Weights of a small GPT-style language model, trained from scratch on English Wikipedia.
Training: a variant of SOAP for these matrices, 2189 steps.
Each number is 500 + 40 x the weight over its row's rms, rounded and kept within 0 to 999. Layers, rows and columns count from 0. Numbers have three digits each. The size before them is the row's rms in percent of the matrix's.

# layer 7 MLP up, 512x128, rms 0.348, rows 405-511, columns 64-127
099:492530571463461470555485503479493476459499421553503449468514490526486448447455525517520623494469542504558508531518473519430511539524484502551481498481512514525502461526531522486509488498557487
071:394470471517491606507520427469427481450465488490449477468504542484478545508506539518504503482465439579468468527554522525467465505523486466496483559365615460516503544565526494493560545465548494
113:460464526454440509517467477517589477557431461460492504515472537511455484483479586550514562442510552488430510454506474499470535454509451571541454457492548540489538507526468498523442528484537489
089:564449512539515473477505444479526447494518443536504492483599480418542526443543481449522498557521424516486529546485487575518551521478501491449465406552556482504514505452566511496512464486525435
122:427525445472514558531386500468570507456475443482521519512572524543498574539581512418565533528479499542460514463523541547525505507490498522504482438511505515442443483539513559473488484521553504
082:451560510551465509556479555406443456479542536563521442530543531469536469422475465550519473500490494408514554486518575432463500501466512537522500566585511443440462466540497493493513495524541497
098:503465558457457474524552520453489470497476573470494505428434487504445501484502456465507466507490553493516500507552525495500475516564564489550471485531552485571509515492442497585443472582492556
105:547479487498541457487491502501516489536518370507527485416555536488492477534456505490480526516493502563570448459520544563578497552515483516513493439519508527514515434588510511427513439513488535
101:477544410563525498473481460500514472511490566493411484564460507440557489569536487491482524460496491460564519560491501419441522482533514491432429462480491438544500477467575491524484457469492562
080:483537497529432525522528463541398508464505477525512478531430469525507472464504500503533521552466512542382462549489491514412457465456526532532540434464515547507527423564534456483492504481496546
089:520429428459464474499582510538487462508526462491538495456461559487518447522510491540549476536550542490447560471479502543489471498528459478515466593529504399482482475585510444506542425478493497
093:506504518476492459483525483559558510570544513434530463530442498479482487517511445453519470442513551488501524555492587564460493421493425464529509468495546502533497520455472493540476537486533559
085:521553501496450471568476414488522513493518400466536444430513576477446515459519473447568494546504564401534482477520548502454549444462415547511448543496504530491434479517524531550519515477459540
115:441507521435438558509514503574521478528453516499525548471535537480429471510561542586538553524479498480453500445470486411529540480476592471486511537508438566489545546509437513457440481522566485
114:468453620544519466524494534519444455500514500549554523512594495475387456528578477499513517552502499559476461483456530500549503616510519503522535480549498527457531520513558524472466467485461506
090:516530432520460490488501538524507497523522505540485496553470529484435504534445473521540518524434532476446493521514520450438417498492438499561545478491513467556469473578535494587497442526463541
091:494515476470466497497513557472504490494634508485577483523478531474461480471509486457452497582504435508516497508511482463473559529481459477553483472544515423435543525473493558542505516588501535
116:483466467435485518445533522486553502533490462489513467516537558494483468513548541566510520503482467398467525510549542583459501567493462453551514508417557503440508466452527477517495519550440506
119:444499493492489440442427559554484514419554503550466494469431535505497405506493483531426490563388512475514530555505545473414502485453537507448507491454455593483511462560481533454504542548515553
104:485555416459532447490542459495563530418411509503453490488487498521523433526420501506586436545566530479417508580503491577519546426474488535502598535558472536543509534472552534493489501483500475
104:552593496468536462460486489513489494517539497519504529504597526507615475503445503481538556472469529486531549555535494470484500482504474487491540431550496478472577461437484455515515397537502526
113:510492441474522517551457565474528433504499537417484463503575456492461540505526482529502562484556594523493484503463542540494463509545472485517471582497439506454382564549491512521514497516541445
080:469520410457497439445446573425499498531523496516456478585488414546493445432494494511550496466502491490485501509429523467518534441477469459496444432514499505538568453478519521481450461482484535
136:480555522511518495472471502494522538486535485525563480449530541490503554580587489479536481534421444449440487538491565516496568509543519567423487510483496510472554463434541493490461561484517436
093:441505475512483566539457485526415454520448419534511444526497549499445463568476562495442547508458496527498465516513538363576563517596518528500509501495498492491487463523460507564510437456449504
110:479548476476479460442579524493511445481488519483504497397520546467484533452544458531498507490501501475496507532522570504562495480567608497494531496492395556535494504564462522546448544471582477
108:431632533429471554478511516543467507456487491508522519431557535519540531463519492522536542484429482553444454428518538529525513481529538430569532505463480471414474520510480458465461523578461523
094:449478493566568453541514517494503418507435534446543520432500501485551519475471590513518464470555491526534550501507532496432438541472556504426493496476500479492533518510463477441360487462468498
093:499465440480552511522492476524494495524471512503554552542477518462497504529433472535472472473520499554432413542459520475543477519500387481495529519527532514536515465523470485475379555540559518
107:482471424533522494478529517452576467513523515574462479444485545524552499497552531465503483453432570513506530537425522520511517457594476512572504507500456447497545508495499498470511442522458514
092:463537389483476471551439517490572542512445549435490535535418511538490547475494485531495481523500418463528478533488484498522487520538472484502509429422504504475493504535550536519442516483532539
128:495485528491537450522462524502488492475511468500442457530535537419459448535540493522503507470530464523545522408486510458489522505433447500543502506531454532534469489578563516496596498466558568
118:557529429501467504493515492405570536515473581510561501472461531538561478597597457442463486561494471543556452483528488460522521531547409487477519526465442437434461468546461508541516502501471578
098:499578565498497477506430502503462495440449488549491540522464407523503542494492479435535520523445544571509461496461542510522478508595478510472519516543523524587537477505501440519494563531435496
111:413471427496491518535588553495525472510466557511474447492455426529579496569497512536514475459453504512491509498534504531565460513509576513484560516550475424544481473495434545528456538479502476
085:520472496479489471522475490503484428552478517393501502474542440551447475523501473494486485445477433447452497542529512464506506444504451519542479495483498582503505500571523547415489547528550491
096:473460551517490544505569464528523415480492474485487501451505480510538474510497557521445504453568522482503499518530532508462421490467529499440463568528506492537484526489542500481488575544445528
100:532486541492465505536532485447497519495507517490462524517564522444535496525510584554548456478546503555429449492507588464481520507555562477498475494520479525493527529542485505508499562520531457
101:482422526522492531593455511480502540556493448496467529540542483474478507574474501514517521561569493502424537450526509483471537526511435500501501501459445466583496488502472410594545551455530446
060:493510522603466517521536505468518501543519567462478400528457526479592468509452506505461479476563476479500549461556553466483530492497505543562476496481489574486501483533545497509488492499485518
069:479474580540437465487496528480516519392529471487515493473520510489527532554507442529457539558499502445478508514515477586516541507537494513533488459477503509452501447534592460460478502446537507
059:573474482418554484464528498519506469502538543438541450501559521484501456547502440373440537481516461475521576450466499484520471445523494466519521501537476484433525427541446524471478477589453532
110:541508538519464489466447454497463544482481482498486444591481588442445448503539499560480463514499563442488464477550588517474479477469485549545497499509566538507445530501464423504504531519463555
118:520549547415525524524440456504542507463500451488497567571439524506490443446481589455534464496534512440486514506509512489495523464521497503541545504501486534575512509590582505470542498503512477
103:487502522505506574521492567507529527511448531490540480444579528468555506495508527510542472529514436511464577593522475470484470469553512461438496456525479431457479502538466488507531494495468491
081:493431557454486433517441512573552459451421468525505503544524545525485522515447531433591421527457510473511591552477472507490527531515493501471493483422504533468555533477380472518499532504503548
119:571489465472486477520533456499520542546507411495519541469423529593488477501552531471472531509592452504588538531531508469498570522537470495484445496502504493444518512543473480511519480500527527
079:483569525526456540549547480470507513405509490509452488535464560514520522535512503497500482524441495530533438554487547510469601451506478497427546515496517492511488523526519556446529542469540407
077:393524464454492494535509547498568539490478432562549515448464511560476484483520504517548475517517462535575477569483423521500493524522512531460496480500577505565505464447474571544558467487537526
123:529488551514518567444450477532538548486471531573519496465526523500513512445572541521437494583501508555413356522440554473496501490497546541495543531472565522480476507497511451540540453505533553
116:465474501492433482589573458493455472479462499556432510583525506555533459509424473476484461518462463467561438548521479588498530478527483513471547532517478528494490526492555499426483509509471481
097:455520501528501459540512467526481486431544524480469479507577450539549536450478523507524471493520496495504539453515452420484549508466535569457499522496419572438542596486517515436563471506554527
122:541448503508452420490486506532464535491609468495538444505412499513477448432537482485436544471481575546518522505480521481403463499538516513530474454448528495434460493504493520529465523582526488
094:572461490545558526510485467481534476521480477554522478540436450466489454484516486470514509519536467531482505536432486459494564463470503478526574601518505435476511511523434520555521528477523451
123:463484468457514474514487499479527558523490469509538523517491540451498494497518529469542509508532501575483442543513486519565467477479474461513574538429567537499493553473482468470470469533465456
097:497475502553496463489493532484467523524498439474475492556549516539529456502522515492491493525408419503529502501562488504451452556420556516478473452489477523528576511516501473494481560520522535
089:414563522510493456503480576473549502460469500625557498466542488497498468502436468539534434545458504468445493425533572499497486441475509497455478531478519524530473518511494471447545511499530501
088:510564454517509499516598484542582525462489503498483480472422525584498540469479497532505453473499441561551497479494487535497441446460439475527500520482613537499566546491532480469500507485524421
064:540503472449522484499466538464543496474492530537428511471465470564595492540530418536466487556536494486462559490497514471531463454504541492534433477481532494510547487530552517559510413499487495
097:491505487472492595476556501496446470562556574557530508466518463482522589506485471559498491545527426480491421542554543442463452523528480483491502572496575476506448487440470502507478536521550560
105:461506489481477539455520591538489512493536606592557537542501550458484466525453487517529481536516437546393438499517529486467503544534506499495518506507571497497461524538485564469562511467513499
068:539544565466458508505504473582407520434478474511440511436470516536469469520504451475472499507441483499517564496501477525538539641470437497497463477508543510446536532509533477496545506545534464
119:545410458482486507526488496479452507530448505508472551529475485479511504514498529551519516475416511506533470610460470519516513495476548593465530485419478504526482537526487393446516558526521481
117:490553435421468547530543488587557482517580562510552538548509529479507483415475514520503412612531489486512501545541534484500451509519453444485468492496556523469501496538531577504515481486508401
125:548495524496440487554511377520442500478490446490574484504517545549416473530497468516499500500529423491532423482542458539481463528517487485498514547511443506448525506588566512559491561489465565
079:555530516513482522517451468474461507512570469479492503450521513514439516508424485467499464465557485578467396474469505521501462471435478493485406457546430519524486494523562534483564484524519467
110:447525493514535545514458488454466474447503445464541454485478525489467542516447475423522514536514528512525449471486566532421475480553429466509539503557538536476543508579466577519487527522466468
100:512481542474479459441501546498531531471509501524485441482519495547567546537470475512576515498464498484453579584515520522445491476427550523569511536460526509475555459565541553551546579476484532
095:501478495493457491463520473483635500477496556500445457524418491532529504494515557384500493555478468490490482537538526512460490439470506484507526480457539481500522487508517575530489482536566545
069:447519470512473450514487545460450518495478578579449407524446572490500502476579466519473453526479543534425405538474476509505548469496466487438562478481470532483567483462454536449524564507531506
111:447492486498481503493453553499471424519506476469547465500533460605430516441481513525548515414529542483515535471470519471470483497494479497506452599483493537526464565508491514480453521514536445
109:547510504514495481538565478533464438599532451507532519519482457486517486534433515458498504519534481503522457458555523618433448555460556548532451427536461506491472512537463471483543455583409526
120:516470545501488594522507524506428478495518505466522541417514552584573518497535549469533424484603464538518492579477515461510558484541512512424523463456485492448493490506529478511546540474512521
110:487487507505532523481548546517499498473528555554482546506566516494531516416526500524477469536449432532544457490412444502530522511459462537525508521405506443496419556442494468495607513434530558
100:515461490461472464527479574399584538512555441503463461489490610493506464509516479493563483468507562497497458463488504451469512476497452480513514496539544501442504487530500551420512513621518495
121:466460487521516615499546489467443436493497547493544486491489547501502517419570421555395420510535484534513495434510548442470600522530480498506494592529504482435507499507524478562490511543538478
087:482508552490438410552505504490496463478523481435492485468502463535565569446505498456481457569538461475464530589505551580511471575549461569500433481541492439495450508556525471577538470512434482
107:483540511497558538505478459530513488440543440504515470485356522492473598499547516367514461508470564445475485487494553474489505423513500544493510548520522479527434526559539508551495466531511479
100:484505528544521517534443522471491408580504513527537504482493520488473518488454490514431556477511455467418456524536580472519514463445495506482512366527463614522522463511424483487478510568487505
120:484485495473479484560489424532517544435505457443458519488489552442474511525559554445491537494554498558498499518400504492509456467543435570477535474458462538480420460529549527488490587492542486
113:506489454460490495524490539539497573517423487505508397491445556457544522512510505499537578490452520480537511546500456437481469514534498511526509392519526486475568437557465499546495492529498562
095:554554497511510493449486498561432507561523494563446492452496524430484511538578426541479546485516472520521449489489468493495521515508479535446503580470500496451449500558471470543493544552534485
072:475486467489522472602437480448489487529468547486536544531523526483413445571505477495546543508550593503517537522516505493546493524517434521560474544441481556515522543500452504485540437538484465
103:485522464521545470484494423565491479442446531463455447519471503550462495521512504460551494443537497517541567532455469474535534495519401505519468431513504474558552450479549456459469438501539508
113:454501480487504544492516485465505500530527488479456480509488577520486526506431504475449535423479562541430452500548600504470480490583549467448589478508523540577468577545496488478446474568512515
079:463454500466540506520527477470429502532530497462455457456500538485541514511503476503422515501515460506565522498483541516490532530532426536498567612502495453583440519479495474493480519439569501
090:474536468460478456492499519535540486500543405538436536558561514474623440516490483497567459553511509455490473553525561497514470492501462436406532527469432518464483463539517574480468450556535466
099:548418489479523533525471433566498435435473507468496448458429520564363479481526494481480495504523490477524469498518487535485500455517505443520488569543412565520484448464529406485498549515515507
099:517454442510559507516499504547494540466457527518498471490531481495557499473486562538564485538534488437512505563517530467476527470471456540557536436416457503477521512478487473440488489482543461
093:490493450509506475534516422456499522446590535482484465519568515543437420486554402476489449430512550552502558493571502445467482432526471491458541530545512464494423510452518525495510513572542532
085:449627442513444485467454429457481543452517455532546485502512547516524525547450454480468475496427550465475487536482514502510497401524450468503494512519497483448552471488529532577481516479496446
100:534595542523437493465459411490502542454509510570522437511527521481590558482466461551518485492487485495520516490499507515454504489523491515510530498461514539476516473561510513486534540536562466
071:515468446484566497510483489511546517547526461550554516526482520404449592516537499528501562519563450567454482472524484480566417559457463514520553501509517497454449466504444465539520434480506539
108:535502535533498454442460464486521527514492457543457539432462573438518501494536542492516430505578511587405482465502573493510479521496486478478481438484483546499538441501466477500463452547502570
088:501503577514473479463504533520556487456530468494464468561534436429550485483494498555536523463475570602485534493508562449462509519500549496538524543498476463562384495416522532495517543535508543
107:473542434447498489481508497503548487494512533414595495493435524525448520520485463455447435509485426490546521489580504467496489493508491510474556426473511468524468407529499529462522508540479495
072:489422496529453543551527445545442444521516492551452455481509502461576511494603513511432497519475527476484490503523416445497450541448533575462515524447495444482452452589548489632513487459488552
095:496529469492426491549499490451514544507443489505505476508568452447545499493541494499540545492514470496479444581538525475430483592493490561465524472505525442454423470534475504468432471556556472
086:462491451508507432566560457519521649474532558521428500490494504486540463419464522601496519440513550524458519531558472438491513483471534541570496486470471469523485523495577520491548476504571481
096:502498452472449384494518508483496558496505465490519461533449482517499536479492520429545503425499444488539523525545460535503427526501470590509482499490446496515485575548505510521516468431468502
093:495534480501544569411473513533478467481504472497549539481514521496500509524415459447551462537493520587451507456542540494481438438541572418458493507494517460530505445532554450528518517514497396
097:533482547530471459450492472562485458464520527554478528521541505511503481470493466488432486400483539499516521529403444496488487500516547569572549527468534549502549516486550512479525545487525470
085:526525448462478564509569547544528500504521472523496535494488511485504409490525493507472537451436481499531480505572573491469572511523520534518495389531482554411463506550483525481430452490526498
130:508455492499485416535509604492520583530518555562487505485568524474454475511512500477506478468542515542493510456520479390500490444444398510474526453484494529485497505509570566489564472540537524
056:548496518548461497486532523518472514476464539483471483414537532547538381536488539461551512501575475464537448483549532504502551507521521433459463531457485523515455461475471458477480517463506504
091:591533507497504559465509517535487416450485470519424521509476465552532506510458370463524439466433430575497419506517486520505530494480495486462455570441493462498451530534480475452515504583481463
103:485514422514468573452513576532467435436440449504486451456494469478449447549465534465551520526454518475471426522499532469480418466429444497436564502520530501527468517524538503469516471551509547
# layer 7 MLP down (transposed), 512x128, rms 0.298, rows 405-511, columns 64-127
092:556484462499586601510442548510447514505503534492530509493482483565518495467421436532483436502500456555473493498482529504540504478539490554470539533504468505479461457528503562432553542481514568
076:516503461569505484598491547492462513548505516556460563470518512511464575605493554517421496504531457478515451492491517446536471501512539519508487512548492500552544521500488490514508524516469449
102:558514498423527503491540447503474501473466528517403469547488512488495507474439516538480596527541439477535455498527469584440538507503467541455444538497473535477533494525477532481534519457521492
095:568479399520476485538486506533566467463468457450497469418567477449545541500557471559536539555503490552545509561480491474486522480488475522504509466451494475531465524462439545483435578492501490
113:548552541537444494435545574484489445589530529500445523475453540485392523506528507526494554492506491497477466520552549460503505414508463489495532440433488491436432512478472448502474532544544484
082:448460507557393495490567467463484520520448534460508510450511440528514478465484574493519492482555540521475486508433497535467483474477555438536520457465573469539583463453492536476552454537465524
102:549499473496486479432572520532495539474461431504444515405511539485453561489516482531560488523502448510524544530509525485528494469481573445488530461454540432515587571521453577403481492433475434
098:473492497550542591492511481445484516503505466508555517499435454527543516520509574490550507419551522488475523470490493449547485540513517489509577485486520533466532591494466506464496426546484516
089:524422557440542510554539495441520500409498574495546533505555510487487368459472508479533478509497473521450540538489486510512503509479477529516530531460479465517480482551550540547494504593504459
079:458485488531476466479442535465535543536516484464485411502562507443446447524404475502489446470524528490562545445556550461490513513514465479519490546475540446445489589527472460467503524450507511
097:488376439530404520517501524482414451543550493488536456491413533513498450451509520451489499571460495550384540510484539518513501470492450527455491580510507421564494434554549470526498463515496560
105:520485508522526589484503505521484565465485571564528529501466454559531546554503549522448502487502523435498523561539466547474500474586515491475426583484465583517461475480481477492472521523548548
093:519490453468518466459441584528488479465490502541559514552532556537457519522502459550492558531504525525533508431454545477510540455486530505514483558571531488468462543520429566517435526511533489
099:520484503499477498515523452475527517548521514525535459442534477524570559563489545525523535516521493463438521476496466565495497575480490547508530448477528507531487521425539507502479474497447528
108:482475522531511534531520538487543565461483534553536558517467472524535483480449516508477451517433454458497547393525455490541518447484509544486509436493521439541457496509500517480504520417528480
090:495546474477496522478467506545576468502496506407476510475486568460533378545560467447591519448457552465566460479462466473481530553489498550462520506509524544541592448493429472512472530527439511
098:521486482473446530445497519453462493486522461469522484561508541469503524532474462522537513502497499513417461516483501423549411504538484531464537482431550495591497550542524478518465509528471493
107:456479536491451426481482579510473537439516488478440524494451450555536430562450502517571507500462472442462432506479577507427509482502555487495408453483476537428491519570509447485477498576414508
114:484431458425439502510514505419484527506501556450473499523518508510513447549477452451418477530506480516493463497463507527519407474527466470482470490418485432508435538472555451500517509462494523
103:509486487476485511378379437533452516374514533493493533552480555439453523498482484560521486504488534508498516498505395525470509575513569528475510551536518542497483460525505553516478426401454476
089:524526469431533489513453516536477532471452524510501525467452511433433515466539448533528474504511551489560480439526518497491513464507511545514585458440467433522491503548482567485553561461487401
099:536463451458516480477517438446463536496476486505462435441521504533422537454526477479477469457483487490508512583503451558505555512550467514486505473482561510452545502493532454478457485493507473
089:501530537486495494449469466503536505525450500471541603504527492537542507588467507545517495452571536461468508450471513439455510473512544472491488493542477466457460511478468492566451417448483486
121:466477489564516498556479457497501522521454425480506489531419481557396538476515469526482533521548491424519453527545498550453512540467491484541528516651477547566479532564515500497523493545475494
090:471455434549464499498452486457444480485495532541523523514475473506534588508437536450512498504535529518493541466490521496527499527532519455490486490484465527462483485488526436479484459554492515
114:491536493474449450444500493530502436454454505469448470493547441476466596508521505524442535482493486515450478433456487536545460463500542524416534524537491505435512475499491539498469528492485543
117:483435528472493501564528532507464512509590535475401463501507454435472504501547503486543486465505415493482415545445441537526473480473528576466540562558540517545461466524498511567544440444469564
090:478525523516522524550524530497494459503494538535553504559488483549504450509459442501520480542524627422482529556520532594475488490502417496480497475553553494512444483482552523510535493485495495
102:545414453523582477529495533582533497496453564559498534523448477528521535551476486532459531485506550601451511448502479472452477499521521540520491542435473536467570506491433433488480553588516484
119:502469504471516488471489527491522511531508530486483523475530496492502482439479565526445510592374475505502567518506495520533517511453456506517578461534451484464565555484495389388591535523465499
093:462462548526507516480546548428539440499483479472495510493537488503591509545527493555564563536518553444523441522394527454529490544499429490464482457434521494514464481434523460547497496443495381
115:473462471512516501470493566443480424536463475512539487574504506512482507501458469459551445502554557533501457442437511468566520534488475532484443558521524574515463508471536458527436502453486486
091:392468475533530525482433505481502521461547480528556487490487561526500488480524567413470499426474544521464476499494490434549463531519593524565500475604506593503481603482527491489484491574408458
097:463448455577552552516498548467565503516507533460585481492518524517505452465486450512544439509595539481517563546523475510462442500444458483517463446499503541443465517447505499500526525487461518
108:561531489490484436500463538450490444509572452513418555525544526526504498517491545548512584502506497501540516496405461548488491433427487507523501500470574426477478458494514570529524495466486428
078:493474498486477453413493488477536483514572521473488482517512467506491540531509480446472514414528511495473518523450415506533546469451553507455488517507414497528434493493478588506475586571551449
096:532532485491532485457528449548518494494491551501528540502485490483458497488483514434470524494454472460519509525544464528489479433509553493561475441486489412542464455524502584497524460575507518
100:517413436544506462463526449547536500465501520523536418488527473462483427451543534506472507502439482541553547483466470425479468488520512487587523470472560522511508497474554536444555464496513450
095:510510471516480504505522532491443533509547467512474501517495498467521576484436473486507480453466522461478547458391486459492573503486524490507512438543475442465451534551520437477542477471526539
070:482478506529457519543506484438515460482517484455564413530474521455480448493579445508513527535500508443465459434485520470513517472454427529545527509473500514549509471550482485414525517444460497
077:502552453473529534530524484510534535514574455449456497523516460538487462497498511442565435481518474504481497408424483503547518609514487522573537563470516480453520504519489517456486510534486540
064:469558474525512473532432479445580527430510438473415479597473543494532484476545533525516505570497483481460463491479507497431574548452547494511508435493492432477458473500525524505500578563504493
114:471508475521470481490506505487439503493494414501545461571513514446538510572520478518546508487438508515582502472484512528456501530504507537484462545540488422441475479563520524505431526511551462
106:481421522435515566535457442527524497570445406501536520417512526526540457450502539428551482495541523496510543516464472566493505504420514531547498483506506526505477498513540493485480534552494504
099:542474541486543559540509509538542514531472529504549567515565511520555443492470440486440528529495437547473465432466545519499526523458509474531567475478562446524471463518453459502536465485557541
083:489533532493463532535508515557591563481540496507518499432488479478509478435443464444481445456497430517496462485560450459399474485480503540493528529454490571474460496526448506524508498457428476
115:472564461506458478471496498511589466468517428529451541463496478522434459514541474500564552483436465501461497562498504526526514543448517468522516560593560519471584557515468485485586550498501519
084:424452457506439532470539450503422448467514504437557482516433527483473489497433463513534560546513480489442499381503507515488440518489542512446534543522521515526488489529511544450419459455390506
079:498483520508601501478424417449522532580513475551535451489499523569537445555514457570549450539485421532507458546532480502478514490393553579426495513522527448525505517477526537482543490467505482
108:541468511462507552416523554548525532504542533497482479494511531506594524483505430505438541446493425465467519438465463541531395512568463490467461521554480540494435526548525549483524558532467529
096:516507547498448458467543568491525436578580472510521552482442563520437525499492489456530545438525463514533494505454458569490454479438445517517499534500411513528500421494472505549478572500480520
089:527419511524455472465448518542532506494533504504517534504520465519574496480481585519475580391503436545492502498537413484483471442445544484437547469470563478489420498527538529496499489501496492
125:522601481513495504467517496527516549551550550489539448528511569506474516533462436471544547439524459511512476538439549471544557551479545552483446517538451459477491533486467534511532447515471429
096:435445515497479488535550497551511415507482461524461500521517486503557418491464504486475506450540519536483451523509526501457545433521538508435519381444476503468471534478493477468403500497534582
101:570503517490523488466507430347506475511494478553427570461518481485465504519490418505467506461524481460540479493545517493528483508461518500462539490493499508566482507502535487484545487392505536
103:558559495431487549438478489523506520486568493455413473558453534498444481535530514480506607568525444450538505472538429517422552517462513538490490510466446513563437583527461498540417493516485494
098:513412559532552501506534571481507492489535552498496462484427480510444451438469602469473461589533486523584504584459455464460500516453416517498486575499520511514587525455497495485519478498469483
088:538522506464523538552479491473392474510610557414522527545627502493482510497451538579512550493543472493505539500516493528436486529482557564522509503439499510515524529539543512538492563439411527
087:541493542492536565517464504514457536555475530486494508486504536486402552495505523596476491480508515532465490472532432535480556558475473503423477516479443491517487461511532471506535550561478517
106:509536454516462496503486469490539464413465482501469488486517483499512511537489572456470520552458595532521478534480562536508466540488497543538537532507492560509490470550539494627550529410465470
108:508514570469441434412489481539427496460498469505480514457521479464474557511526562448475576551504436562450477531536505438480587494529486447543469551536511581446474497542557522436542554525425516
088:502571548559500540445489479488533535504474443485552411521535467407518470470562554549532438464531492478552441497447475429555484464519528478498554451464471458473500432518482462509524505489466570
102:536573512497488440465492463507455541468455424462552508524461422486501546480520527499529446491513438475498489502576444574474441527483541534461462491486518486519510477473514548533615468506508426
103:453516552498500461483479555508394437435506524538488534525475502501463514534478544492515525381542520534462495502553477418506533519475499469490456400482560492436457511462451519449493520498485493
103:625533504431516522419472514529515505535438483575486489533457523579484586532509488453525482510548539480510478505535501563400460547551466481518513492510547530520460468513435474451467491452467556
087:423483492435537564495428509536479485558508516477593422489485528491486527436514514467543396445524483452452477507464483555517489518446481470492505521492478504505458467535528508520511436477504527
090:584523528400503542462551504512508523486548458539434576510566547478458555505594464523451556377482437446482471507514477524501497467495489522506531473523519501462519460468504512481525434515530548
108:517554512437497530507489525503505565487533462521499548399475509437479473530492452466446493517421459492543466496508427404537535534567438475528485512516491519513473528540429483407479460489516549
101:426487456479473488435413463484524541509511580476449483540580532455499484470504541480409496470531496537462501537503461447485540487525614484449479537515506453487524449445602532515483493505537565
081:526565489536411537510523562533519473508470546541497459552464505595476407489404531564505525541435424507510521445461486463509497463562494548505437441485484528487518523474464592460515482576513497
109:540516564510406547466509538507607473483519459431481510531516517518450501508524482487508556478456452481484480471503487485472555441516567520562517473511517604520544493480447537509503472503459465
114:524502530474489464433556509526519567518559556465551478543476481466442483511506504427541435547484453505473536467534437487509517534494500480460441533508480555563516500546516513562563491496522424
130:574490493457530529484455471460518507478518503542550527500468559551452470442502439558468510482540544396491485448544547552496568533542500540482443548527503585484459557487527475499569540503472546
095:580468561464443535447536443488476416555457520479483447525520413461447475468497477476477518487570437440489541474537539512468541496538430500448484486449480481402510453477474491522535527475496475
109:430497543478487490541506472456511473495549459505468548518501494497559466465497534463542527560473548539500467476506572488476532496608485464494515488517536520507482489564487473497402517520504516
117:502529568602471431476499520508502524463533509460525485548455538533511589582477504471518488526508501459535496431530484497540487536422493485534442508436457586478573521473488464483522477527405564
085:523548529522448503452467481528484506483459456506545544552487491501535496560526546483493459452542499488544500544540512443448509518425560443533576480506563436490548548523505464484518545563465544
124:520504496505550564547525515587482526425500467462606439506428536519500532513576502565502503540476480478563521503454509560444531454460511541554510489511534512542511502481543522571544465511524481
096:544481550515495434486524544430463442522503486477507486540521529537534597533551468518475523525523459518475518532508493588440471540496507494516517490524527503535489536500473487524422506486430503
105:564509488514456474465455515507501504500480474469511482480452520429434583514491506535452574518553554516443547501508511621555474506507480441498519393482500560473489468522533461539496539462401501
110:506514544453418504510527514526483459547484496509458475560487458462563518562538502504496487507480486481516505527525511513537513566520513464495603409460540433485573450479465539487534485444514486
101:510486497522507518479471417515450465448437498509470513551514488537436554513497530483439426487476533521490541565568603527588466539428491419495507494533580499551486473533597447479527534466514466
092:535414467494520507482481561513496555506466554516483497482445577464549536508474509458498550593476508446506552422535509523506455491546483546505544552551506477486428428503552525538557477497497541
099:468569521428455541534511529425527501444572529487495484493533521402441472478488475450543483460503436542456534473528421480475547534526487523540480541488443528513471491497518521531519517413557447
130:558443418535518492561546425495495512558530536538501545512525564483521440469456507548523457548483443526507480469549492490484519559470420481454521487528495510460446488419450541536534495513491485
085:463595541548499497457566511488463561516553531569484483501537489477486492511540529507531500517546490564450487506438427472482551520462508522556466528519547548601511458527521453492597489520457485
096:551431503498476465448437428516477418481488503455536544516475554505482546488564463495491469505507489449517461499532496449540496464527478471466511516455552547478538544524548587519483495549530525
104:499544445470514484556426450471536499507440471554448471521526461502522508497563507552529539481500503504498522515542547605453522448531520531420510517447479515508452496477569424558433461552501487
093:449422465480470490479496429433561442430535567589553467516463504439586439551473493498461474430499489560555500499524520569454517451508590465474561502462562492521505557493541447488517538459509533
105:423516415487504523467499500496515533482515536454484497510482507449487418510474481476499524442477525532417468510526514532513472501564568570521524501485469542456405453479498494501405508522467580
084:516506472485525534496468459527475545464486488526457546556526487546514387550431488523542442469526427518495503487501512527552486596514505388517468553473540432545455472477494513460475453514549522
097:494475403575504557483526546544470488423530485484490551462528471461451474539546527435587488459470521493482500484548523467613457502510527521440498471536495479466502495476462495494554478490561505
068:452458498544465462559502553520509518507584479484506594436504475444478517500470540528571467444502473497496428424511457525571525528467497571524514487442498495539476460493485520522449486493517478
088:577467513465515478460555491453478488463501482524572464485450454553454493488508443526481554463442539512544536558484555557519484460451499427501538531447463505580435522510507464489479561555500507
090:495546537506504588467554466488468568485458445527512454480423464520485509532417451513484519562463527446479510515597424543568506503514531444460565508569442534475533466487472513488502440524476524
094:513491485494564506507481485598529500469465465509506503562527447477495484513567507496511492499413486477531505488460464568555498474484545502553509516438492508507558440492510499479516480509475526
072:549427519497457508576558465508475442464457550562505549422452511505501503463460542579451495443517448491508487535505442505570493544431474496466561428490517487494528554499436538477450497486542524
095:482531527555512552539538518580524474541580493456492483517465467471519486488452511521576490511438583490466500524522525501441490429525449498464491464602477507524568477457455491479459552521510569
087:460503482536511442501468546515501463569487424526514443516431523519510503494465539436457467527517565511507584542535470461515450388475484544520533502497480490501434529577431496556512488482495525
098:491572428434485474505577480493487509495481516475505508519523531523514516505505523446546452490461529531477526407516476494471527574550516566459486468534469446496431490496512579508500470520473461
093:458479477494465488541401544430495514504520540533457535419473553489482554487506560437495527492448499531536446530428528529503514462469518538528574518419505407499529517466493509536493517503508556
104:471518532557429456481479479520507459473479534420537445526530503469458480512454526530465370482487547555442522509521442453520489523510521513507405498508500519526559549442477463467471500581449441
090:405467494481427477539506524508455482502516443482561492497544488465482479504589520410436451521572421539503508476481557491509493507444436532466409524495467474490524417454473490554526457563561513
124:527515500473501525517455526477553458507464468522488534513457597448542542513493398508529484531482563523492396506507548475494553511470496521523425541514598544437505539502530470489467456487509501
055:566508486544500532478428486511561503454451499513474531460534540483420521492469497555476499381485577495497531505378494504496528600543542541510539492469530474521494494548503573518553453478478560
089:488498464504505508436466457508527509530572530550618461497502481539457527414555470431495488537480497527509474544475591525489499523543502446535415462405434532531535457470518474481555470512485482
103:556509552600479467559501456499517514458492497480470529560596513480479522476509371604561503454475547582504472505517449555548475442469508502505522550541454493430537503539475489510537485471499429